{"d_model": 224, "norm_eps": 1e-05, "positions": "rope", "beta1": 0.95, "grad_clip": 1.0, "warmup_steps": 200, "final_lr_fraction": 0.0, "z_loss": 0.0001}
Each number is 200 + 20 x the weight over its row's rms, rounded and kept within 0 to 999. Layers, rows and columns count from 0. The size before them is the row's rms in percent of the matrix's.

# layer 4 MLP down, 224x768, rms 0.271, rows 132-199, columns 624-671
099,191,207,196,177,181,167,206,218,189,204,191,216,213,191,220,212,201,173,174,185,211,220,197,199,224,204,209,200,182,207,191,235,218,170,178,189,196,221,206,225,221,205,238,186,224,172,197,194
099,206,217,196,194,172,168,211,192,211,209,187,235,206,198,175,180,218,169,189,185,203,187,221,215,211,197,205,200,214,189,203,213,248,193,203,208,195,212,219,251,231,202,213,201,192,209,206,199
100,201,218,184,225,242,221,214,207,194,198,157,211,156,201,206,196,227,195,204,217,188,205,194,185,187,196,209,203,193,187,199,197,189,173,213,211,179,224,239,183,221,230,192,202,217,194,150,232
096,199,201,237,211,221,201,204,190,198,181,183,184,237,216,203,215,177,222,187,224,178,216,192,178,213,149,207,207,261,204,207,193,225,177,191,204,189,223,137,216,193,215,227,172,187,210,187,174
104,208,179,205,169,229,233,189,188,196,207,209,193,180,188,194,189,231,225,217,187,203,171,180,144,213,213,182,183,193,211,189,190,216,173,215,191,207,199,180,151,217,192,181,204,182,210,246,222
106,201,225,189,165,207,218,174,228,196,208,181,181,162,180,213,203,198,203,187,235,187,203,176,206,214,206,205,183,168,177,206,215,199,167,215,223,239,174,201,164,178,185,192,210,206,182,173,206
093,188,207,196,212,184,239,221,178,217,217,190,204,268,185,220,208,235,220,239,172,175,222,188,190,198,188,165,164,224,174,185,171,195,206,180,214,229,198,212,264,162,160,224,188,195,220,179,170
090,210,177,161,205,195,167,188,216,239,198,198,194,222,220,209,216,195,204,186,193,221,210,187,203,215,223,199,174,218,177,192,188,200,181,225,241,176,189,199,225,233,188,208,205,221,236,214,212
096,224,206,182,224,212,225,211,232,197,170,223,183,210,207,235,218,211,200,191,195,195,206,172,204,170,168,150,191,187,210,240,230,202,172,199,187,203,219,220,221,192,184,181,223,176,210,172,197
098,200,201,164,199,182,151,183,188,188,185,216,202,218,206,197,199,201,205,188,193,204,193,198,212,171,215,211,176,214,200,212,194,205,154,166,181,212,228,182,214,174,190,210,174,212,214,176,222
100,192,201,194,182,206,213,212,228,219,219,203,193,205,201,202,217,174,208,213,211,180,199,208,240,196,233,198,210,177,194,209,181,230,180,188,197,186,202,214,210,214,239,167,214,189,210,210,194
095,199,194,212,241,232,169,191,220,211,219,202,193,225,190,201,166,250,186,207,229,198,230,196,191,180,195,191,177,203,189,221,188,201,195,201,216,199,227,229,235,144,180,200,232,198,221,234,210
090,189,165,179,189,141,212,213,190,185,217,224,153,209,185,187,211,217,200,181,182,200,185,205,207,216,184,249,222,211,231,188,193,186,161,182,243,192,186,210,205,198,200,175,181,204,197,187,180
100,174,199,187,187,222,158,241,210,160,212,220,192,217,187,174,239,192,200,238,178,184,213,191,171,197,226,234,183,176,202,210,168,196,235,225,225,210,206,233,215,204,219,198,196,220,212,218,214
099,204,183,206,214,213,171,214,213,203,248,183,225,203,200,218,211,201,216,210,185,200,201,211,208,243,226,237,218,226,198,189,207,177,188,190,207,199,209,172,217,191,247,218,194,187,197,217,200
102,201,213,195,214,182,182,182,184,187,178,191,174,223,206,165,202,208,256,182,200,211,200,134,195,189,194,197,158,216,209,186,188,199,218,205,189,195,201,207,218,209,194,171,226,193,168,259,216
097,228,184,190,177,187,212,226,203,251,165,222,179,201,195,201,204,134,194,197,210,211,191,219,223,208,189,212,205,163,173,196,228,209,203,214,228,209,196,215,198,210,202,184,238,224,230,187,195
097,190,196,208,226,194,185,198,211,203,213,191,197,249,202,195,198,226,188,197,184,175,185,230,225,222,228,188,167,186,215,199,203,213,212,191,155,210,236,233,199,215,228,206,197,196,224,187,205
099,196,185,194,170,180,195,205,175,183,186,201,212,199,198,222,197,164,175,200,176,185,205,199,182,230,176,196,175,180,210,204,194,185,212,206,216,184,211,197,197,205,231,201,189,180,203,139,203
099,171,181,177,205,224,204,194,216,182,240,195,230,187,192,191,211,173,214,163,177,208,174,192,188,196,233,217,200,214,198,211,197,223,194,207,166,180,218,192,183,181,212,178,224,192,242,186,232
101,219,196,188,219,240,191,171,183,184,192,188,239,208,209,185,187,218,185,169,215,211,207,199,222,216,184,202,225,201,214,202,208,230,148,222,208,173,209,180,204,221,186,205,229,242,192,138,184
096,165,192,197,222,210,179,207,196,248,214,199,205,201,211,180,183,203,245,194,195,221,184,174,212,163,183,157,212,248,213,206,195,220,240,198,218,202,182,219,178,188,214,234,226,193,228,185,220
097,209,219,203,178,176,252,212,193,224,178,199,198,205,189,198,197,140,185,172,213,204,178,206,223,186,164,203,218,197,192,206,194,223,210,176,193,243,203,177,195,206,202,198,191,198,230,168,221
095,168,195,186,199,174,200,205,186,199,184,234,215,199,209,187,194,180,194,185,208,200,223,216,229,199,177,187,210,169,177,208,164,220,169,166,204,212,189,199,169,212,211,218,218,214,188,250,230
103,241,186,191,209,207,193,215,228,218,186,181,212,188,209,183,218,184,206,201,193,206,192,165,186,209,236,204,188,204,221,206,180,212,179,230,182,169,202,200,190,235,165,218,170,216,189,186,216
095,197,208,205,194,168,196,181,202,184,230,200,204,196,224,195,224,224,184,222,215,199,183,198,220,196,224,184,185,186,206,217,156,214,186,165,191,189,190,209,215,163,190,205,224,225,169,174,197
096,160,208,200,234,242,207,170,202,193,220,181,153,225,205,218,226,144,222,172,186,196,175,182,195,194,162,197,208,186,222,224,248,189,190,203,214,216,176,200,185,214,195,234,225,168,224,190,212
112,169,206,164,174,204,180,209,239,169,188,209,223,189,189,240,188,211,201,201,200,203,200,238,160,208,164,191,194,181,204,181,210,198,182,193,196,222,233,210,170,173,163,165,203,185,186,268,210
101,226,194,208,230,202,182,163,215,236,219,191,184,210,195,172,220,217,176,228,191,193,215,215,216,213,208,194,194,238,206,199,207,218,182,203,205,193,199,219,203,219,160,210,218,215,177,196,224
099,208,193,201,187,198,195,199,176,197,183,185,210,217,207,164,199,182,166,204,218,184,224,195,209,211,216,204,211,212,201,201,195,219,192,156,199,210,213,201,196,168,180,180,166,205,205,216,210
096,196,208,239,182,173,183,174,158,194,223,214,179,175,197,193,196,227,206,222,217,220,180,192,192,220,243,158,166,188,194,212,214,189,212,171,195,194,184,205,208,200,224,223,160,205,202,232,201
097,187,176,207,198,219,197,155,201,197,188,186,231,199,218,215,208,192,193,182,196,195,178,187,227,222,174,244,246,178,188,192,164,203,270,204,199,168,203,168,213,216,203,174,244,203,194,191,225
096,199,183,213,182,229,190,181,216,226,178,175,178,202,185,188,210,193,245,244,156,213,226,209,164,187,175,204,196,207,188,186,195,183,196,192,197,214,196,225,167,182,218,170,215,197,193,220,171
094,197,211,169,165,199,183,222,202,199,198,205,229,173,216,179,190,236,212,234,210,195,186,211,190,148,200,195,208,219,203,215,167,188,233,205,200,217,200,218,192,215,212,183,239,213,180,158,201
097,214,193,216,195,198,200,213,190,196,211,210,221,203,199,215,175,173,170,193,168,203,213,178,208,239,214,223,200,237,190,192,208,242,180,191,165,191,207,229,212,200,238,203,185,196,205,220,164
093,225,215,203,173,197,197,210,195,196,171,191,226,204,182,225,201,173,214,193,206,167,232,191,208,184,164,209,173,186,186,171,213,216,204,206,192,181,203,193,189,221,231,153,201,204,168,173,173
111,214,200,230,180,235,193,177,196,227,219,206,228,226,188,198,171,125,187,174,205,214,216,179,178,225,192,195,207,181,190,195,215,214,200,189,158,181,174,195,200,157,218,176,191,168,199,181,186
102,183,207,203,212,197,166,206,215,182,181,237,191,169,216,187,182,205,216,212,199,234,179,178,185,198,224,225,180,197,182,214,229,166,188,216,202,206,204,214,151,177,194,209,221,191,187,229,186
098,230,174,197,209,240,173,175,210,206,235,206,238,210,219,199,175,198,231,199,219,231,164,204,174,199,220,189,194,199,197,180,208,199,236,220,177,193,209,215,220,206,222,184,179,192,214,248,191
100,223,196,215,224,210,179,231,187,187,178,184,195,236,184,162,218,212,186,253,214,169,169,158,226,264,175,192,197,177,183,180,215,201,172,194,210,215,170,194,192,212,213,207,215,201,198,201,201
118,214,168,199,192,192,191,185,170,192,191,194,176,189,244,220,205,192,209,188,208,196,198,182,205,194,196,235,180,186,190,228,208,229,221,198,203,220,183,162,198,188,194,238,224,187,214,235,221
096,202,195,211,180,194,186,180,186,185,221,178,223,195,189,215,230,224,177,157,179,228,198,167,171,179,215,188,179,174,221,216,193,196,208,220,141,195,201,204,153,208,197,211,167,205,198,165,170
099,204,203,200,176,205,216,194,198,199,185,190,223,187,199,178,204,205,186,221,185,198,207,198,191,213,191,180,180,227,209,193,193,164,229,215,214,230,202,229,260,220,209,164,198,193,185,170,215
096,221,239,201,219,244,191,189,220,197,214,197,195,225,228,188,186,225,240,202,191,234,232,211,178,210,207,152,217,172,193,203,255,240,202,199,201,199,209,223,176,178,215,197,195,144,191,181,187
105,202,237,219,189,178,215,245,186,168,224,178,174,201,198,209,223,203,179,146,181,219,183,231,240,198,196,224,196,219,179,184,209,200,201,188,191,215,188,193,177,209,206,187,208,224,220,177,228
098,198,212,221,190,211,236,201,196,207,169,171,222,206,213,200,170,161,182,209,166,204,195,193,214,196,192,199,208,196,194,216,188,218,223,204,217,249,219,169,225,212,188,185,173,193,233,162,200
105,206,198,203,181,210,187,183,180,196,183,190,186,192,226,226,180,219,239,244,183,209,221,193,216,177,221,189,216,217,207,194,204,187,195,191,216,165,177,184,186,169,204,225,213,205,194,257,213
103,203,214,222,192,212,217,206,203,184,199,211,206,226,217,205,231,187,210,190,166,201,226,207,187,200,199,160,241,192,215,210,184,187,174,193,217,188,193,206,204,162,170,187,199,199,151,155,216
100,206,212,161,180,206,204,249,175,215,225,186,176,213,190,205,191,195,205,201,197,178,201,214,207,215,229,214,182,233,206,204,221,212,190,166,205,184,193,196,183,233,217,176,184,216,209,152,207
098,185,206,188,197,160,157,212,217,174,187,206,239,156,176,186,196,172,180,173,215,187,175,174,186,178,198,204,206,186,200,179,189,186,199,233,195,190,213,183,222,209,191,209,196,193,205,203,190
098,210,196,181,199,198,190,210,215,234,227,194,231,201,186,193,203,190,205,198,211,198,187,196,202,205,247,188,181,192,216,194,188,170,218,177,173,219,190,176,193,213,231,160,183,213,168,197,223
094,193,203,207,191,198,225,195,192,191,188,185,214,198,185,165,207,169,167,171,181,154,169,157,213,231,226,230,240,190,227,219,216,194,199,204,221,202,194,190,150,213,202,190,174,163,233,204,175
098,201,186,184,162,195,192,193,200,178,207,175,232,190,174,212,216,228,212,183,218,199,205,213,204,186,201,174,196,250,194,185,207,165,216,201,197,209,191,203,222,185,194,212,204,184,182,210,178
095,205,200,241,223,185,192,209,211,208,206,189,173,161,177,217,167,215,156,211,176,184,194,237,172,176,155,195,193,181,168,191,179,187,201,175,191,172,193,229,219,218,203,215,204,183,171,152,210
097,197,194,200,166,199,206,200,215,207,205,196,202,189,205,215,214,212,186,202,227,190,192,186,188,202,175,205,176,196,194,192,192,204,203,183,188,182,223,204,176,212,209,185,215,188,207,244,232
120,223,202,201,182,199,213,212,204,225,232,224,213,242,196,203,217,203,214,179,211,194,229,215,208,196,192,167,172,236,216,203,204,196,183,208,193,199,220,177,174,219,202,234,167,230,197,201,248
099,206,166,159,174,223,191,209,203,170,175,200,230,168,199,211,199,211,203,213,215,212,194,197,194,173,178,179,189,221,208,192,162,169,250,215,193,164,215,198,194,211,185,218,166,220,256,182,230
102,203,194,227,179,202,237,229,219,245,184,222,215,160,217,154,186,118,169,192,215,214,206,212,220,195,174,194,206,188,191,180,188,216,205,204,173,165,185,171,196,208,190,213,206,220,216,221,192
097,188,212,208,195,177,200,207,200,172,176,204,219,234,175,212,200,258,236,185,182,207,200,206,222,219,219,168,199,185,209,197,198,213,236,180,156,211,224,196,240,180,189,203,197,183,203,172,187
097,200,188,183,188,220,210,203,187,180,229,179,215,192,210,202,188,189,186,180,213,203,187,227,207,213,210,204,183,181,192,199,211,219,223,170,191,185,181,202,216,157,201,205,178,179,202,167,157
100,226,218,206,194,191,207,180,175,178,226,184,188,201,197,192,205,168,183,215,217,190,237,191,206,196,185,210,166,175,198,211,161,203,189,229,213,176,186,191,213,211,175,217,201,213,204,178,204
102,216,209,212,175,201,224,200,210,190,183,229,199,231,244,174,179,175,198,212,224,223,219,219,189,187,229,209,163,202,194,187,175,192,223,207,203,215,212,189,202,217,251,199,201,196,171,209,197
106,189,200,185,189,190,204,188,200,204,221,200,193,203,204,166,187,201,202,202,217,214,225,173,266,222,192,178,211,269,205,196,236,249,212,186,187,217,198,210,251,210,196,198,158,205,159,194,157
101,206,237,209,193,212,186,170,208,171,177,199,191,204,240,186,239,189,211,168,184,179,222,186,173,188,238,229,171,203,194,201,188,225,155,206,164,199,184,223,218,210,187,170,181,229,203,172,226
098,194,213,189,225,197,139,195,225,196,202,188,217,235,195,181,197,196,146,164,225,189,220,190,201,226,220,213,188,216,212,222,175,223,195,173,208,198,189,190,180,188,219,224,200,204,185,153,202
098,217,199,218,200,205,210,249,240,218,170,227,172,207,175,191,201,178,162,201,210,175,223,187,189,204,177,167,214,199,203,194,214,228,179,221,200,200,209,213,210,199,186,200,208,182,183,217,221
095,204,205,212,213,177,227,195,198,161,195,199,194,236,215,189,166,211,184,187,208,204,186,189,204,158,208,151,180,209,213,218,187,199,193,177,196,205,188,198,199,201,163,218,188,183,194,200,197
096,199,223,221,218,194,209,199,222,158,189,188,197,191,201,210,221,130,182,201,213,227,210,204,200,200,225,252,180,178,215,207,183,269,240,181,237,202,187,202,210,139,220,198,230,197,176,174,181